config = dict(
    hidden_size=192,
    num_attention_heads=3,
    num_key_value_heads=1,
    head_dim=64,
    hidden_act='swiglu',
    norm='rmsnorm',
    positions='alibi',
    bias='none',
    tie_word_embeddings=False,
    init_std_up=0.0461,
    learning_rate=0.00216,
    lr_mult_up=1.33,
    final_lr_fraction=0.1,
    max_seq_len=2048,
)
Each number is 200 + 20 x the weight over the matrix's rms, rounded and kept within 0 to 999. Layers, rows and columns count from 0.

# up: layer 7 MLP up, 512x192, rms 0.149, rows 32-66, columns 0-63
# down: layer 7 MLP down (transposed), 512x192, rms 0.106, rows 32-66, columns 0-63
# gate: layer 7 MLP gate, 512x192, rms 0.143, rows 33-67, columns 0-63
up32,163,230,210,171,196,205,186,205,201,223,215,197,201,190,205,189,205,196,201,173,180,226,188,223,165,209,209,191,172,179,182,200,233,177,199,173,183,193,200,181,196,198,194,234,197,181,214,198,231,217,210,210,225,200,183,190,210,171,186,193,204,186,239,211
down32,180,197,189,193,222,209,193,195,167,213,211,186,185,213,175,158,149,197,184,196,185,178,204,160,203,199,216,171,184,172,193,223,167,199,194,183,220,227,178,203,137,184,215,214,208,230,204,204,205,167,219,198,195,241,225,197,225,185,160,222,202,175,210,213
gate33,183,190,207,185,229,204,195,207,205,173,161,162,202,141,184,202,222,185,179,224,190,216,211,188,185,156,178,211,187,206,198,195,232,210,232,172,222,198,213,174,222,200,157,182,188,195,220,205,176,235,202,216,207,164,194,218,188,245,210,218,205,164,206,184
up33,211,167,199,219,211,203,216,177,204,206,201,200,194,188,205,214,153,168,179,216,181,233,185,186,192,208,244,232,211,208,204,202,190,230,173,195,219,187,187,204,217,193,183,225,223,200,192,166,227,238,189,200,229,218,222,203,191,215,174,204,226,174,191,246
down33,202,235,182,217,181,204,193,208,224,272,201,169,195,214,188,175,178,195,197,185,201,172,210,178,239,178,208,177,201,188,178,203,190,213,219,178,195,205,203,171,199,180,223,211,206,192,205,194,200,132,205,191,143,238,214,213,185,185,217,216,238,183,220,224
gate34,189,204,177,190,220,222,183,167,195,211,195,208,214,162,177,177,207,182,207,196,207,212,176,194,213,156,209,195,184,250,192,218,247,199,200,154,177,207,200,207,204,217,226,197,211,198,222,217,171,217,215,233,189,228,198,188,237,203,230,190,216,229,208,171
up34,175,193,204,228,210,189,201,178,217,160,175,234,151,199,194,189,226,173,205,190,212,209,209,148,210,172,193,217,202,271,227,214,228,218,210,153,184,189,191,180,203,197,213,185,188,208,202,211,169,198,220,176,164,215,184,224,175,186,228,240,210,230,165,201
down34,165,182,215,220,210,199,154,235,227,224,155,183,190,174,196,177,202,196,222,172,162,236,205,208,201,210,214,215,200,173,203,190,170,213,200,211,181,199,221,191,208,220,199,207,193,178,204,207,233,225,199,201,195,186,222,251,192,215,199,237,203,222,195,228
gate35,196,220,175,221,215,224,221,207,201,224,193,191,214,180,213,187,171,200,211,193,187,189,210,215,184,183,211,236,209,233,180,199,178,234,190,184,213,211,205,198,210,197,212,174,188,186,162,226,159,229,181,186,198,194,206,168,193,186,220,182,215,256,209,173
up35,186,212,179,237,205,190,208,217,206,215,170,236,205,172,231,226,191,185,192,190,169,210,167,191,221,197,205,197,205,203,194,218,197,220,178,181,215,204,238,212,210,209,214,199,162,174,178,208,211,214,194,176,202,184,190,182,196,181,216,207,219,235,211,180
down35,217,162,193,220,207,216,175,211,179,142,199,183,198,208,199,192,205,209,210,189,196,216,207,219,220,177,192,204,188,193,196,193,205,193,169,229,212,200,193,185,209,186,202,221,218,206,220,174,233,202,223,179,189,197,186,248,211,211,202,220,166,153,196,218
gate36,210,174,207,219,200,210,212,189,180,200,191,189,213,146,188,215,229,211,168,212,206,209,225,206,228,208,228,226,208,198,222,198,206,251,205,160,208,157,205,209,186,182,173,199,205,196,208,167,241,235,195,202,189,161,183,203,218,220,221,193,210,201,213,185
up36,198,213,157,190,186,209,233,170,217,209,194,200,185,247,219,166,182,217,166,205,205,190,193,196,200,162,174,202,221,180,138,205,183,178,199,207,164,233,200,209,245,201,225,213,140,211,250,223,193,153,190,178,212,212,206,165,165,192,206,221,182,233,213,199
down36,231,204,244,232,194,201,195,173,188,212,246,179,225,178,207,212,225,188,188,199,243,208,221,181,209,162,211,229,195,182,181,175,202,240,218,195,188,168,197,172,183,199,213,177,203,211,198,203,236,233,195,178,188,151,207,196,228,199,249,157,189,187,231,193
gate37,159,186,192,232,245,197,215,154,183,188,188,218,185,222,187,185,195,184,224,204,229,182,193,221,143,205,194,168,166,202,198,206,183,212,186,189,190,203,180,208,186,163,174,200,195,173,180,186,215,207,228,238,167,156,217,189,225,169,182,222,193,182,192,196
up37,203,217,215,157,228,200,188,178,173,245,197,211,213,182,182,232,211,194,193,179,220,160,197,182,195,204,216,189,203,171,187,198,181,188,174,172,204,184,208,231,165,208,205,207,190,167,200,171,207,219,201,223,232,171,179,197,246,183,218,222,180,197,204,179
down37,238,172,216,228,186,222,217,266,228,150,168,196,176,195,191,178,204,215,205,244,227,223,196,191,206,232,173,190,181,250,202,219,194,218,188,210,198,228,229,204,201,215,201,219,210,200,208,169,219,202,169,174,162,156,212,196,200,219,189,192,208,204,230,216
gate38,206,173,202,194,232,210,199,220,191,170,179,207,188,199,188,193,185,189,218,174,203,203,158,171,222,205,188,210,216,242,202,228,180,232,208,185,210,206,223,209,183,199,225,203,196,188,219,194,188,198,216,195,194,193,204,150,200,207,189,189,189,205,212,180
up38,196,189,200,191,187,206,241,190,223,200,181,198,199,200,166,184,207,191,219,195,185,198,208,201,215,174,209,177,210,221,196,210,238,189,192,195,227,214,229,193,172,192,194,205,212,185,192,170,200,193,201,194,218,174,200,206,175,218,186,236,245,229,235,220
down38,222,197,188,191,193,193,227,198,178,217,205,177,203,201,189,172,177,186,204,168,214,198,149,219,206,229,203,235,195,192,195,192,205,205,201,199,212,203,207,207,196,211,186,209,227,147,212,242,219,178,182,164,179,180,205,185,186,219,187,225,187,206,230,205
gate39,191,184,182,182,174,241,193,192,187,198,217,215,210,198,187,173,239,211,171,216,225,178,224,210,180,231,185,197,198,207,197,181,182,196,199,188,190,173,166,195,164,205,207,202,192,220,175,211,177,200,214,220,210,228,208,177,224,202,221,214,187,248,191,209
up39,210,211,193,214,223,206,199,169,195,209,220,219,178,189,205,215,182,206,215,209,183,213,213,230,195,179,199,232,258,212,204,186,221,190,191,243,222,175,183,176,196,179,193,177,204,186,202,234,163,217,181,204,206,188,188,232,182,225,262,239,194,185,221,214
down39,163,242,191,171,179,141,220,154,203,238,241,219,257,244,200,211,205,234,228,194,194,196,208,218,180,217,247,203,194,220,209,182,246,191,202,218,207,217,178,178,195,230,219,199,181,213,191,169,192,162,198,198,222,198,209,208,192,227,180,181,215,169,212,156
gate40,167,191,213,194,205,219,219,184,185,248,199,179,202,183,193,215,181,172,240,192,202,193,195,201,202,203,196,203,208,205,174,220,213,196,238,193,202,217,173,198,157,196,217,209,220,194,215,136,214,186,195,205,220,203,195,211,220,165,208,223,199,209,184,196
up40,202,236,196,156,208,178,203,181,164,204,168,242,190,183,173,210,185,188,201,205,203,184,172,165,208,200,210,214,201,173,170,172,204,184,214,180,201,201,180,207,206,176,216,196,160,196,195,209,211,191,168,184,167,172,173,210,164,161,195,195,198,226,162,216
down40,197,220,167,208,144,173,220,147,195,253,245,205,173,245,209,231,185,196,187,195,206,200,181,193,194,196,234,216,183,199,191,179,174,198,199,207,181,206,233,216,198,212,183,198,220,205,208,206,254,194,201,210,184,214,209,176,209,209,167,218,187,233,175,208
gate41,199,145,208,254,239,230,216,241,195,169,193,213,192,181,207,203,190,220,197,193,207,192,208,212,218,191,197,223,209,224,208,194,196,208,187,187,214,191,197,200,181,198,203,206,211,220,186,204,190,216,203,207,210,172,183,185,180,209,188,200,218,221,200,200
up41,172,219,224,207,173,192,211,203,223,206,224,202,206,205,238,201,206,189,206,220,197,217,215,235,192,203,228,180,226,214,253,208,182,212,184,196,196,208,191,200,202,182,211,210,186,237,179,189,182,183,195,197,210,192,201,259,232,200,181,170,188,173,201,222
down41,173,211,171,207,180,159,171,164,217,219,200,204,207,252,245,203,218,189,200,195,189,211,202,165,222,222,214,185,190,215,210,192,194,216,169,201,192,263,209,191,211,196,206,207,190,194,198,170,193,180,204,234,186,236,219,232,218,200,187,203,186,193,205,202
gate42,235,205,188,212,205,220,195,178,190,200,182,182,204,184,193,192,198,191,183,187,210,200,180,232,187,195,193,180,165,182,212,180,192,204,214,173,196,189,226,189,186,190,201,198,219,172,217,207,208,203,220,206,191,215,195,198,210,224,215,170,198,200,221,201
up42,216,210,219,214,202,186,188,181,178,206,206,209,227,193,191,187,181,195,218,202,181,199,177,225,210,213,195,180,201,199,214,201,243,196,205,176,177,204,229,210,198,192,217,196,221,172,193,186,215,203,230,217,220,193,173,198,227,217,206,196,190,198,220,215
down42,215,208,197,171,209,213,173,193,202,202,214,200,211,185,219,175,181,181,201,221,189,195,201,218,225,199,206,245,195,206,195,219,208,218,197,216,218,225,227,183,196,182,242,213,169,225,178,180,206,223,171,193,209,194,179,216,208,187,216,190,220,189,203,185
gate43,198,185,169,212,208,227,230,201,192,188,223,182,192,172,197,179,170,184,225,210,195,196,237,189,179,197,228,209,193,228,216,216,200,190,207,210,161,182,167,169,205,195,200,203,206,193,219,227,172,223,205,195,216,191,177,203,170,243,180,206,206,226,229,184
up43,168,206,240,221,189,208,210,189,183,204,224,193,213,222,164,207,203,213,171,189,183,218,172,199,181,212,223,187,195,170,220,183,185,192,225,162,193,192,201,188,202,202,206,233,198,144,174,225,196,205,181,212,174,188,189,154,204,192,220,187,201,209,221,226
down43,188,220,189,180,211,227,218,163,186,231,224,206,224,209,172,207,169,202,202,209,199,179,190,168,218,168,196,197,219,195,233,191,169,250,192,174,201,182,198,216,244,187,222,198,238,207,197,190,202,172,203,220,215,223,214,224,252,165,197,216,191,167,167,201
gate44,177,201,199,214,228,202,219,219,181,212,189,221,176,177,201,218,154,208,183,172,208,223,185,215,192,182,213,229,175,200,197,203,173,200,203,196,222,211,175,187,191,204,218,173,186,197,232,189,194,217,196,230,196,173,200,213,208,208,188,174,202,199,176,209
up44,185,179,166,201,221,211,197,211,181,197,211,192,193,205,194,170,196,198,197,185,163,181,182,180,194,194,199,188,192,211,180,202,226,230,206,213,206,188,185,194,214,186,211,192,206,191,173,202,208,188,175,185,196,223,203,189,203,217,219,209,222,213,220,209
down44,161,223,215,247,215,200,211,230,209,194,183,231,213,209,179,196,193,213,173,210,204,194,226,188,210,172,204,205,180,179,180,202,196,193,204,193,221,196,178,192,183,189,192,180,178,190,230,181,205,183,215,174,204,194,181,218,205,230,211,206,169,182,218,204
gate45,239,233,180,170,192,207,184,180,182,215,207,193,208,219,210,174,207,214,172,178,226,232,215,229,180,181,196,209,214,198,210,198,208,183,212,205,183,187,213,208,208,212,233,208,197,215,195,244,198,193,222,175,205,217,203,202,231,170,232,192,216,201,215,211
up45,183,198,196,233,223,194,174,205,221,181,197,216,189,193,197,183,196,198,215,254,195,182,217,178,189,206,211,216,216,187,204,200,180,199,197,196,208,194,195,205,162,194,214,173,223,212,202,224,226,192,175,193,198,217,210,211,203,190,211,208,188,209,188,182
down45,197,212,204,164,157,201,212,204,171,226,211,193,195,196,227,178,234,218,187,205,209,211,203,202,195,177,195,198,249,198,187,208,195,194,201,219,193,200,200,208,211,190,212,194,214,197,167,210,192,194,235,175,212,179,214,192,241,196,178,197,186,198,217,234
gate46,217,215,199,244,216,238,226,198,203,179,209,209,181,208,172,191,203,210,201,172,196,193,222,203,211,189,197,222,171,171,171,211,157,223,200,223,197,186,193,188,219,185,179,235,240,210,217,180,210,206,187,225,183,207,213,211,228,220,206,195,199,247,214,222
up46,231,166,192,210,200,191,163,200,221,186,224,182,207,205,207,196,167,217,206,201,195,208,206,215,188,202,188,223,185,214,218,211,211,194,186,210,194,185,202,221,212,216,195,213,224,195,186,175,182,169,215,204,232,194,180,169,183,199,185,205,237,218,210,212
down46,236,223,195,180,201,152,202,184,183,206,191,234,196,202,242,182,216,221,213,217,227,217,207,196,182,189,189,184,227,177,175,232,218,204,182,189,201,226,228,204,175,225,198,178,157,230,171,237,176,212,172,183,198,183,197,197,202,222,198,196,201,208,245,206
gate47,166,185,210,218,188,215,220,172,170,196,180,171,189,149,186,189,222,240,214,198,196,213,182,181,200,202,209,183,198,193,216,175,198,206,248,189,210,179,185,190,188,226,196,191,211,174,175,224,179,215,201,215,212,173,215,206,203,211,191,240,204,171,235,203
up47,212,178,155,212,231,215,230,241,208,214,202,203,168,210,216,230,176,182,179,180,191,211,205,185,225,186,211,220,195,223,202,189,208,191,194,193,221,228,176,174,176,238,138,161,204,218,233,204,224,189,178,235,198,191,211,201,214,219,203,189,207,226,181,208
down47,221,235,167,219,225,200,181,216,236,191,168,177,185,176,232,209,201,241,202,207,208,204,195,236,198,211,168,227,202,205,169,193,184,219,197,198,188,168,212,212,230,215,222,184,194,178,191,176,220,187,202,223,149,183,186,187,203,194,211,193,213,222,193,166
gate48,194,185,199,207,206,230,213,181,189,194,195,201,209,161,229,199,195,199,177,191,198,167,205,183,203,206,209,198,200,177,196,211,182,216,223,196,188,199,174,209,172,167,175,194,220,217,229,213,224,235,213,219,186,176,182,175,206,209,212,199,191,192,199,188
up48,212,227,189,198,215,196,200,182,179,220,181,204,210,168,192,186,191,202,185,197,240,193,185,178,259,193,183,240,211,198,172,206,230,190,200,223,213,200,193,235,204,183,190,210,148,183,221,171,188,209,191,169,228,214,199,201,207,189,190,178,198,217,194,216
down48,237,236,183,185,225,228,191,169,190,209,192,202,167,185,184,211,240,212,187,169,198,159,210,193,214,192,204,166,197,162,224,190,180,188,197,190,218,177,212,223,211,170,190,191,187,189,216,198,220,235,201,171,210,200,178,216,197,221,214,207,175,205,200,192
gate49,189,178,180,200,196,241,187,196,181,160,183,188,217,195,187,209,214,194,153,195,200,174,197,221,170,206,217,185,171,201,181,162,182,211,218,208,256,157,217,218,193,196,203,161,258,185,216,206,185,225,198,256,195,185,170,188,227,225,196,207,200,204,191,199
up49,194,209,227,173,194,222,179,196,185,162,186,177,205,191,187,187,203,208,211,211,196,242,209,165,170,182,239,204,231,181,236,226,220,190,191,162,219,259,182,211,209,196,232,200,165,214,180,218,182,208,217,205,217,193,203,209,189,215,217,205,226,199,219,186
down49,215,179,240,176,175,185,150,185,152,179,247,228,213,200,220,217,184,204,174,167,194,204,218,184,198,221,211,188,215,223,191,230,208,193,235,213,177,227,154,207,184,192,201,196,169,214,219,176,225,222,197,233,185,201,227,214,220,171,191,232,208,165,199,204
gate50,164,192,214,203,212,205,192,199,188,193,141,187,214,200,219,215,205,213,188,198,202,179,211,181,221,185,204,251,167,177,219,179,186,210,204,186,207,196,145,172,194,184,162,203,196,217,234,223,181,192,222,194,221,204,199,242,188,204,178,238,197,232,188,233
up50,210,199,179,194,205,199,197,187,182,221,200,198,203,205,206,187,190,210,205,179,185,221,177,232,175,209,169,202,188,220,231,217,189,199,179,262,168,208,183,217,198,233,197,217,204,185,211,167,194,175,214,198,223,210,202,169,218,177,192,194,231,208,206,167
down50,191,199,208,231,216,161,187,202,183,195,166,182,193,196,215,187,213,191,164,218,229,224,201,189,160,167,205,206,182,207,185,215,211,199,194,214,208,169,235,210,214,207,220,172,195,238,233,201,176,209,202,220,211,194,152,201,187,207,193,230,155,182,192,212
gate51,210,152,204,191,197,248,193,206,161,143,180,188,195,215,196,170,173,194,225,173,187,202,205,185,217,208,209,186,205,192,214,209,220,155,219,201,206,194,185,239,191,213,205,221,194,176,211,201,224,213,212,197,213,224,194,210,190,224,229,190,230,216,185,206
up51,234,165,228,187,179,224,208,218,162,154,196,193,200,218,201,208,216,187,193,186,199,196,201,201,176,227,199,189,202,186,213,186,210,190,182,195,203,223,207,206,183,204,177,168,213,218,215,205,198,209,184,199,197,190,207,183,198,194,180,178,193,222,141,172
down51,134,219,216,221,214,124,176,211,233,212,176,213,191,198,181,203,193,201,196,201,193,213,203,208,190,183,218,189,226,200,169,188,176,215,213,162,206,211,183,199,207,199,202,177,202,195,225,182,214,171,175,208,211,181,204,186,229,203,181,226,207,211,219,188
gate52,190,199,184,236,192,222,178,213,230,187,197,224,196,194,203,219,221,218,169,191,213,223,231,211,202,204,184,233,159,184,206,185,216,218,187,199,210,179,195,192,183,196,189,194,207,226,187,201,204,180,210,198,198,212,189,146,202,193,188,219,210,201,200,179
up52,204,196,219,215,195,205,183,202,169,231,206,181,227,193,211,195,222,215,203,202,194,183,185,207,213,184,216,197,218,196,246,190,166,174,205,179,190,211,164,190,227,194,210,220,175,191,195,192,197,195,240,234,206,217,192,182,199,192,196,198,206,206,205,185
down52,187,187,218,228,202,162,193,214,218,233,229,213,196,228,242,197,240,202,222,221,227,199,197,188,214,190,197,171,204,198,219,223,216,201,206,204,229,248,211,197,202,240,206,221,234,202,220,206,196,145,223,208,194,215,199,178,211,193,183,192,182,192,182,197
gate53,226,184,181,209,194,206,226,195,182,190,209,218,244,201,200,193,177,238,222,212,220,218,200,195,215,175,215,206,181,156,202,175,193,214,191,214,200,190,232,206,207,188,210,182,197,185,187,249,194,236,234,220,164,158,234,177,190,205,232,195,204,202,210,203
up53,199,189,215,191,211,212,195,232,214,178,167,194,179,195,205,182,184,192,188,157,167,212,206,226,184,194,188,212,198,199,220,208,177,162,201,248,160,168,205,207,211,191,195,230,204,236,209,180,195,190,189,211,203,176,198,220,196,153,214,190,189,202,236,204
down53,190,212,208,178,190,150,186,170,211,213,225,206,212,216,185,185,199,187,185,218,231,197,239,241,172,207,222,219,180,190,179,209,187,221,193,207,212,212,182,202,215,170,204,171,184,212,213,217,206,163,170,203,194,212,192,175,201,193,175,176,206,227,171,160
gate54,211,220,175,224,235,244,208,219,182,205,214,196,193,202,217,197,172,213,190,189,164,218,186,207,197,209,189,227,211,205,168,210,184,224,218,186,201,215,218,214,188,179,178,174,254,206,201,182,199,208,174,216,226,191,226,172,194,223,230,227,208,234,195,214
up54,226,200,192,185,157,196,207,193,216,230,194,201,201,187,185,198,217,240,196,225,204,230,167,214,229,203,242,168,196,203,205,194,219,191,214,164,201,216,240,217,180,196,190,173,193,176,193,236,172,197,211,190,191,237,200,188,208,211,205,189,234,173,232,226
down54,224,185,185,174,265,230,227,231,198,186,172,221,189,190,200,207,167,193,193,206,169,205,180,243,259,153,199,228,243,200,177,190,219,202,192,156,209,197,173,223,197,177,238,183,260,185,169,190,183,204,197,170,240,192,191,203,207,169,199,197,216,191,199,170
gate55,218,191,175,192,213,205,204,158,185,167,196,249,230,204,223,229,197,232,205,190,179,208,183,212,241,212,200,180,146,187,155,150,197,227,202,189,265,175,193,216,188,193,204,217,202,200,225,227,161,213,252,175,175,164,155,200,177,221,205,203,207,178,221,142
up55,191,217,188,226,232,199,214,201,214,243,164,200,212,220,207,169,207,227,220,207,214,207,196,182,192,214,160,162,203,219,201,175,176,190,208,172,185,160,186,192,200,176,235,198,244,217,223,213,213,183,218,228,202,213,226,229,126,194,207,233,224,191,214,229
down55,220,175,187,198,174,213,193,190,217,208,192,214,184,189,205,190,216,206,190,214,164,207,199,239,189,221,193,217,160,200,233,195,187,215,190,213,213,204,210,167,231,194,223,210,163,166,196,235,187,219,190,209,207,183,221,187,177,242,159,194,148,199,196,189
gate56,197,225,186,176,204,201,182,217,181,232,190,196,240,191,232,228,223,179,213,171,192,201,198,188,211,187,194,203,189,203,196,204,211,201,207,171,187,185,221,205,205,227,210,173,170,212,201,212,179,191,178,188,195,224,183,167,207,182,202,156,209,231,221,179
up56,198,219,199,181,182,187,193,207,194,228,196,202,219,208,227,221,222,186,216,196,218,181,194,199,201,187,189,203,194,182,190,210,202,211,202,201,201,198,227,189,211,210,208,183,163,204,209,205,190,187,166,176,188,228,181,186,191,200,197,177,188,224,223,179
down56,227,138,204,232,201,229,214,203,212,165,194,200,195,189,181,188,180,213,200,192,199,200,189,222,210,187,199,187,194,208,195,193,203,209,195,211,224,197,192,193,213,201,175,233,228,178,195,207,216,206,221,231,200,194,205,215,181,232,199,231,191,183,202,228
gate57,203,201,216,235,195,192,230,185,189,239,204,203,194,166,205,192,207,191,211,202,197,236,181,201,262,197,236,218,195,222,188,197,209,200,233,219,230,205,193,225,137,212,172,215,185,184,202,193,163,235,203,174,201,155,218,199,212,173,208,191,193,223,226,195
up57,209,162,202,228,198,185,206,202,230,196,221,208,217,210,208,175,165,220,237,191,207,192,212,222,224,232,198,228,214,231,214,197,196,173,153,197,217,221,212,157,210,223,234,209,208,194,217,182,218,195,173,205,199,182,195,197,194,208,171,207,185,192,208,244
down57,178,264,175,191,181,150,239,168,223,286,223,211,229,213,225,186,193,181,157,194,194,204,216,205,231,191,212,219,207,201,172,189,178,201,163,174,233,213,196,194,222,205,212,227,207,184,206,216,192,193,218,210,233,203,233,200,193,209,194,204,227,186,202,192
gate58,203,175,200,206,209,227,224,182,187,205,224,174,212,169,184,206,223,233,190,201,211,194,222,195,216,189,219,196,202,168,198,221,148,218,205,203,180,154,204,209,161,200,185,198,180,189,200,206,186,230,222,207,198,185,205,163,196,217,242,211,189,210,206,230
up58,178,188,183,213,201,157,176,218,210,171,205,206,208,224,175,193,166,213,213,173,225,212,227,215,164,226,192,214,224,228,226,184,187,203,149,245,224,215,228,204,212,182,185,205,185,193,210,188,169,145,216,234,204,193,200,210,206,175,184,216,194,171,192,197
down58,200,244,152,169,205,203,209,212,183,221,221,245,191,189,231,180,203,197,197,193,251,211,199,184,230,208,185,188,190,215,166,201,206,200,183,210,194,201,189,225,188,216,180,211,186,192,178,232,187,232,161,216,187,214,243,200,202,195,182,181,194,167,167,169
gate59,215,185,184,174,247,220,184,215,217,203,196,213,242,195,185,209,217,211,193,150,183,180,220,196,173,199,201,206,189,206,195,241,215,223,190,189,200,197,179,238,184,187,155,165,180,213,219,213,172,219,242,212,195,234,163,190,270,231,211,218,200,229,204,207
up59,195,188,171,196,174,200,207,203,178,261,216,216,191,214,164,164,193,169,185,194,217,193,141,206,211,213,199,163,225,198,163,224,211,203,207,239,203,189,195,220,189,204,193,197,219,164,223,207,203,207,173,183,236,198,211,222,201,224,198,205,209,182,213,194
down59,179,229,230,212,174,215,207,166,217,169,201,209,185,191,180,201,213,194,205,199,222,241,230,214,210,177,130,185,193,220,200,218,215,240,195,196,197,164,210,162,225,178,219,174,157,262,175,202,206,187,233,218,194,192,178,212,205,194,179,158,204,210,190,189
gate60,204,184,199,220,215,230,197,217,215,189,156,199,201,180,225,213,204,197,188,158,207,212,210,215,198,200,211,211,173,168,196,199,199,199,217,162,183,202,197,203,179,197,212,215,180,213,234,201,221,203,220,204,209,214,177,209,229,212,179,201,186,233,194,204
up60,194,210,200,178,177,176,193,204,222,212,193,174,183,197,186,204,175,191,149,177,222,198,213,209,176,190,193,186,217,204,200,207,215,194,173,194,193,195,206,204,175,213,226,213,183,200,176,198,226,201,164,203,183,224,178,208,221,209,166,180,207,191,206,198
down60,184,211,249,213,193,194,190,178,196,223,236,235,210,213,186,198,229,216,196,188,195,151,223,183,207,217,229,188,219,186,211,221,189,207,185,188,228,205,167,196,220,204,203,194,215,220,200,197,175,170,219,206,164,217,166,211,192,190,208,243,213,200,182,187
gate61,214,186,179,197,195,227,192,189,189,227,195,230,245,203,193,219,224,212,199,228,197,205,175,220,232,175,163,165,197,190,220,178,206,170,219,189,200,180,189,191,192,233,208,181,197,226,226,218,156,221,211,187,188,184,217,174,220,203,206,236,162,205,239,201
up61,193,203,213,209,187,206,210,210,209,193,176,175,175,199,217,187,184,173,204,205,217,193,195,219,194,198,180,200,236,172,217,205,185,202,200,235,197,192,174,202,217,163,207,202,231,223,205,214,218,161,198,204,213,192,184,212,177,181,207,217,222,203,193,165
down61,199,210,230,256,210,206,204,155,179,201,217,207,230,210,205,210,239,178,201,198,177,176,216,164,205,226,214,169,223,158,227,186,169,195,191,184,229,181,191,188,200,205,185,206,175,199,226,192,209,217,192,189,198,218,190,190,187,185,177,189,166,199,220,204
gate62,178,198,186,203,179,211,184,185,186,172,177,174,177,182,250,182,179,202,179,174,195,191,198,189,191,167,206,224,201,156,199,184,184,247,238,203,183,178,217,214,204,208,198,213,204,193,178,244,206,211,206,214,142,179,180,219,222,192,222,216,190,223,198,216
up62,211,181,206,229,220,203,199,212,190,175,174,236,216,197,182,196,206,167,183,211,165,221,172,193,209,222,218,218,208,207,192,215,201,210,183,149,188,211,190,177,180,208,178,211,212,226,230,170,190,232,195,205,220,167,209,187,199,202,181,212,193,180,182,189
down62,177,201,225,249,214,188,192,210,221,163,217,199,205,193,194,219,188,228,199,194,242,197,247,196,203,209,209,212,183,217,194,209,196,206,220,195,213,167,193,207,177,180,203,226,219,195,186,170,177,177,222,214,160,218,199,209,198,181,191,192,181,237,210,177
gate63,200,202,186,188,238,200,196,217,169,169,169,193,233,166,210,198,185,215,195,178,192,193,222,185,208,173,187,185,178,212,178,152,205,191,215,176,235,202,216,193,183,250,244,216,227,180,227,206,198,201,234,194,192,188,163,227,179,211,190,190,204,182,208,186
up63,166,208,208,223,171,199,222,165,188,238,200,193,198,210,184,199,196,200,187,200,180,201,183,178,189,198,231,204,226,207,179,170,187,221,211,171,218,241,207,137,226,209,215,168,224,183,170,195,198,189,205,259,173,184,203,191,192,213,195,210,234,189,199,200
down63,189,230,204,209,193,174,211,189,173,216,203,171,162,230,144,225,233,189,198,228,256,198,234,226,208,182,180,183,190,210,211,197,202,197,229,210,190,190,246,181,218,192,165,210,190,213,220,217,224,194,192,207,218,206,181,200,225,173,161,153,202,213,235,205
gate64,199,198,157,203,259,213,202,179,203,207,211,231,182,218,206,164,160,230,211,172,193,235,197,201,194,199,184,205,207,193,198,171,196,215,182,183,244,202,173,212,212,224,209,215,206,200,176,227,167,194,177,204,197,219,204,182,178,233,238,225,233,240,170,160
up64,194,210,159,230,174,177,245,215,211,211,189,178,240,212,209,179,193,198,225,215,202,253,206,161,219,229,175,192,175,191,220,176,239,184,199,191,211,169,230,184,247,225,234,208,213,198,195,224,233,166,214,209,178,183,240,243,199,194,233,220,228,182,210,199
down64,176,216,180,229,195,174,217,181,197,226,227,200,217,259,175,171,196,216,224,194,187,228,206,187,236,241,157,204,214,174,216,198,216,208,205,231,211,183,232,148,227,255,227,173,210,191,197,171,215,183,237,211,213,177,194,177,200,217,205,218,182,206,230,228
gate65,173,220,190,216,220,217,190,192,198,173,164,187,195,214,196,197,189,181,198,219,203,212,192,190,188,177,152,188,199,187,154,210,177,212,215,220,211,222,203,215,184,190,200,190,226,223,218,167,209,205,217,201,218,216,192,191,191,184,173,212,167,232,179,224
up65,215,231,212,206,207,223,196,189,220,199,182,195,178,184,169,241,207,183,201,225,190,191,168,201,200,211,178,204,228,191,203,204,180,184,186,175,213,188,224,206,220,201,211,184,183,216,225,234,189,225,205,176,182,187,213,207,184,191,196,188,163,199,180,216
down65,237,174,179,169,167,232,184,211,202,164,172,147,207,202,219,160,198,197,223,216,194,189,202,188,169,203,216,171,195,224,190,197,206,203,171,236,205,241,208,189,190,196,192,226,228,222,186,198,204,209,248,185,232,188,199,181,187,200,224,192,234,195,209,153
gate66,209,189,192,197,226,210,222,200,218,205,202,203,190,193,198,176,183,198,200,176,191,188,222,190,186,222,233,221,183,219,201,197,200,177,233,193,193,183,199,187,186,207,186,224,207,218,212,192,223,210,167,228,204,182,214,166,222,213,220,223,179,195,226,213
up66,180,194,188,189,202,218,181,238,222,179,189,210,187,227,199,187,208,175,197,230,227,219,189,222,190,205,242,200,208,212,179,194,216,228,189,230,167,215,198,180,216,180,199,177,220,207,228,194,215,198,195,197,206,205,211,203,216,201,191,165,186,215,157,160
down66,202,154,203,188,184,199,227,224,180,213,209,195,204,211,193,180,226,201,215,191,209,227,183,214,179,206,192,207,179,205,199,216,190,148,213,195,192,194,189,224,168,223,165,235,222,171,171,172,210,175,209,197,179,185,221,186,204,201,223,224,200,216,183,209
gate67,187,157,174,233,228,216,172,240,201,182,190,189,211,196,195,189,193,171,198,194,191,212,212,208,198,221,198,224,197,212,207,215,176,224,201,182,192,165,213,196,204,192,187,151,215,199,190,188,201,210,208,226,189,201,176,208,237,213,238,229,200,229,208,216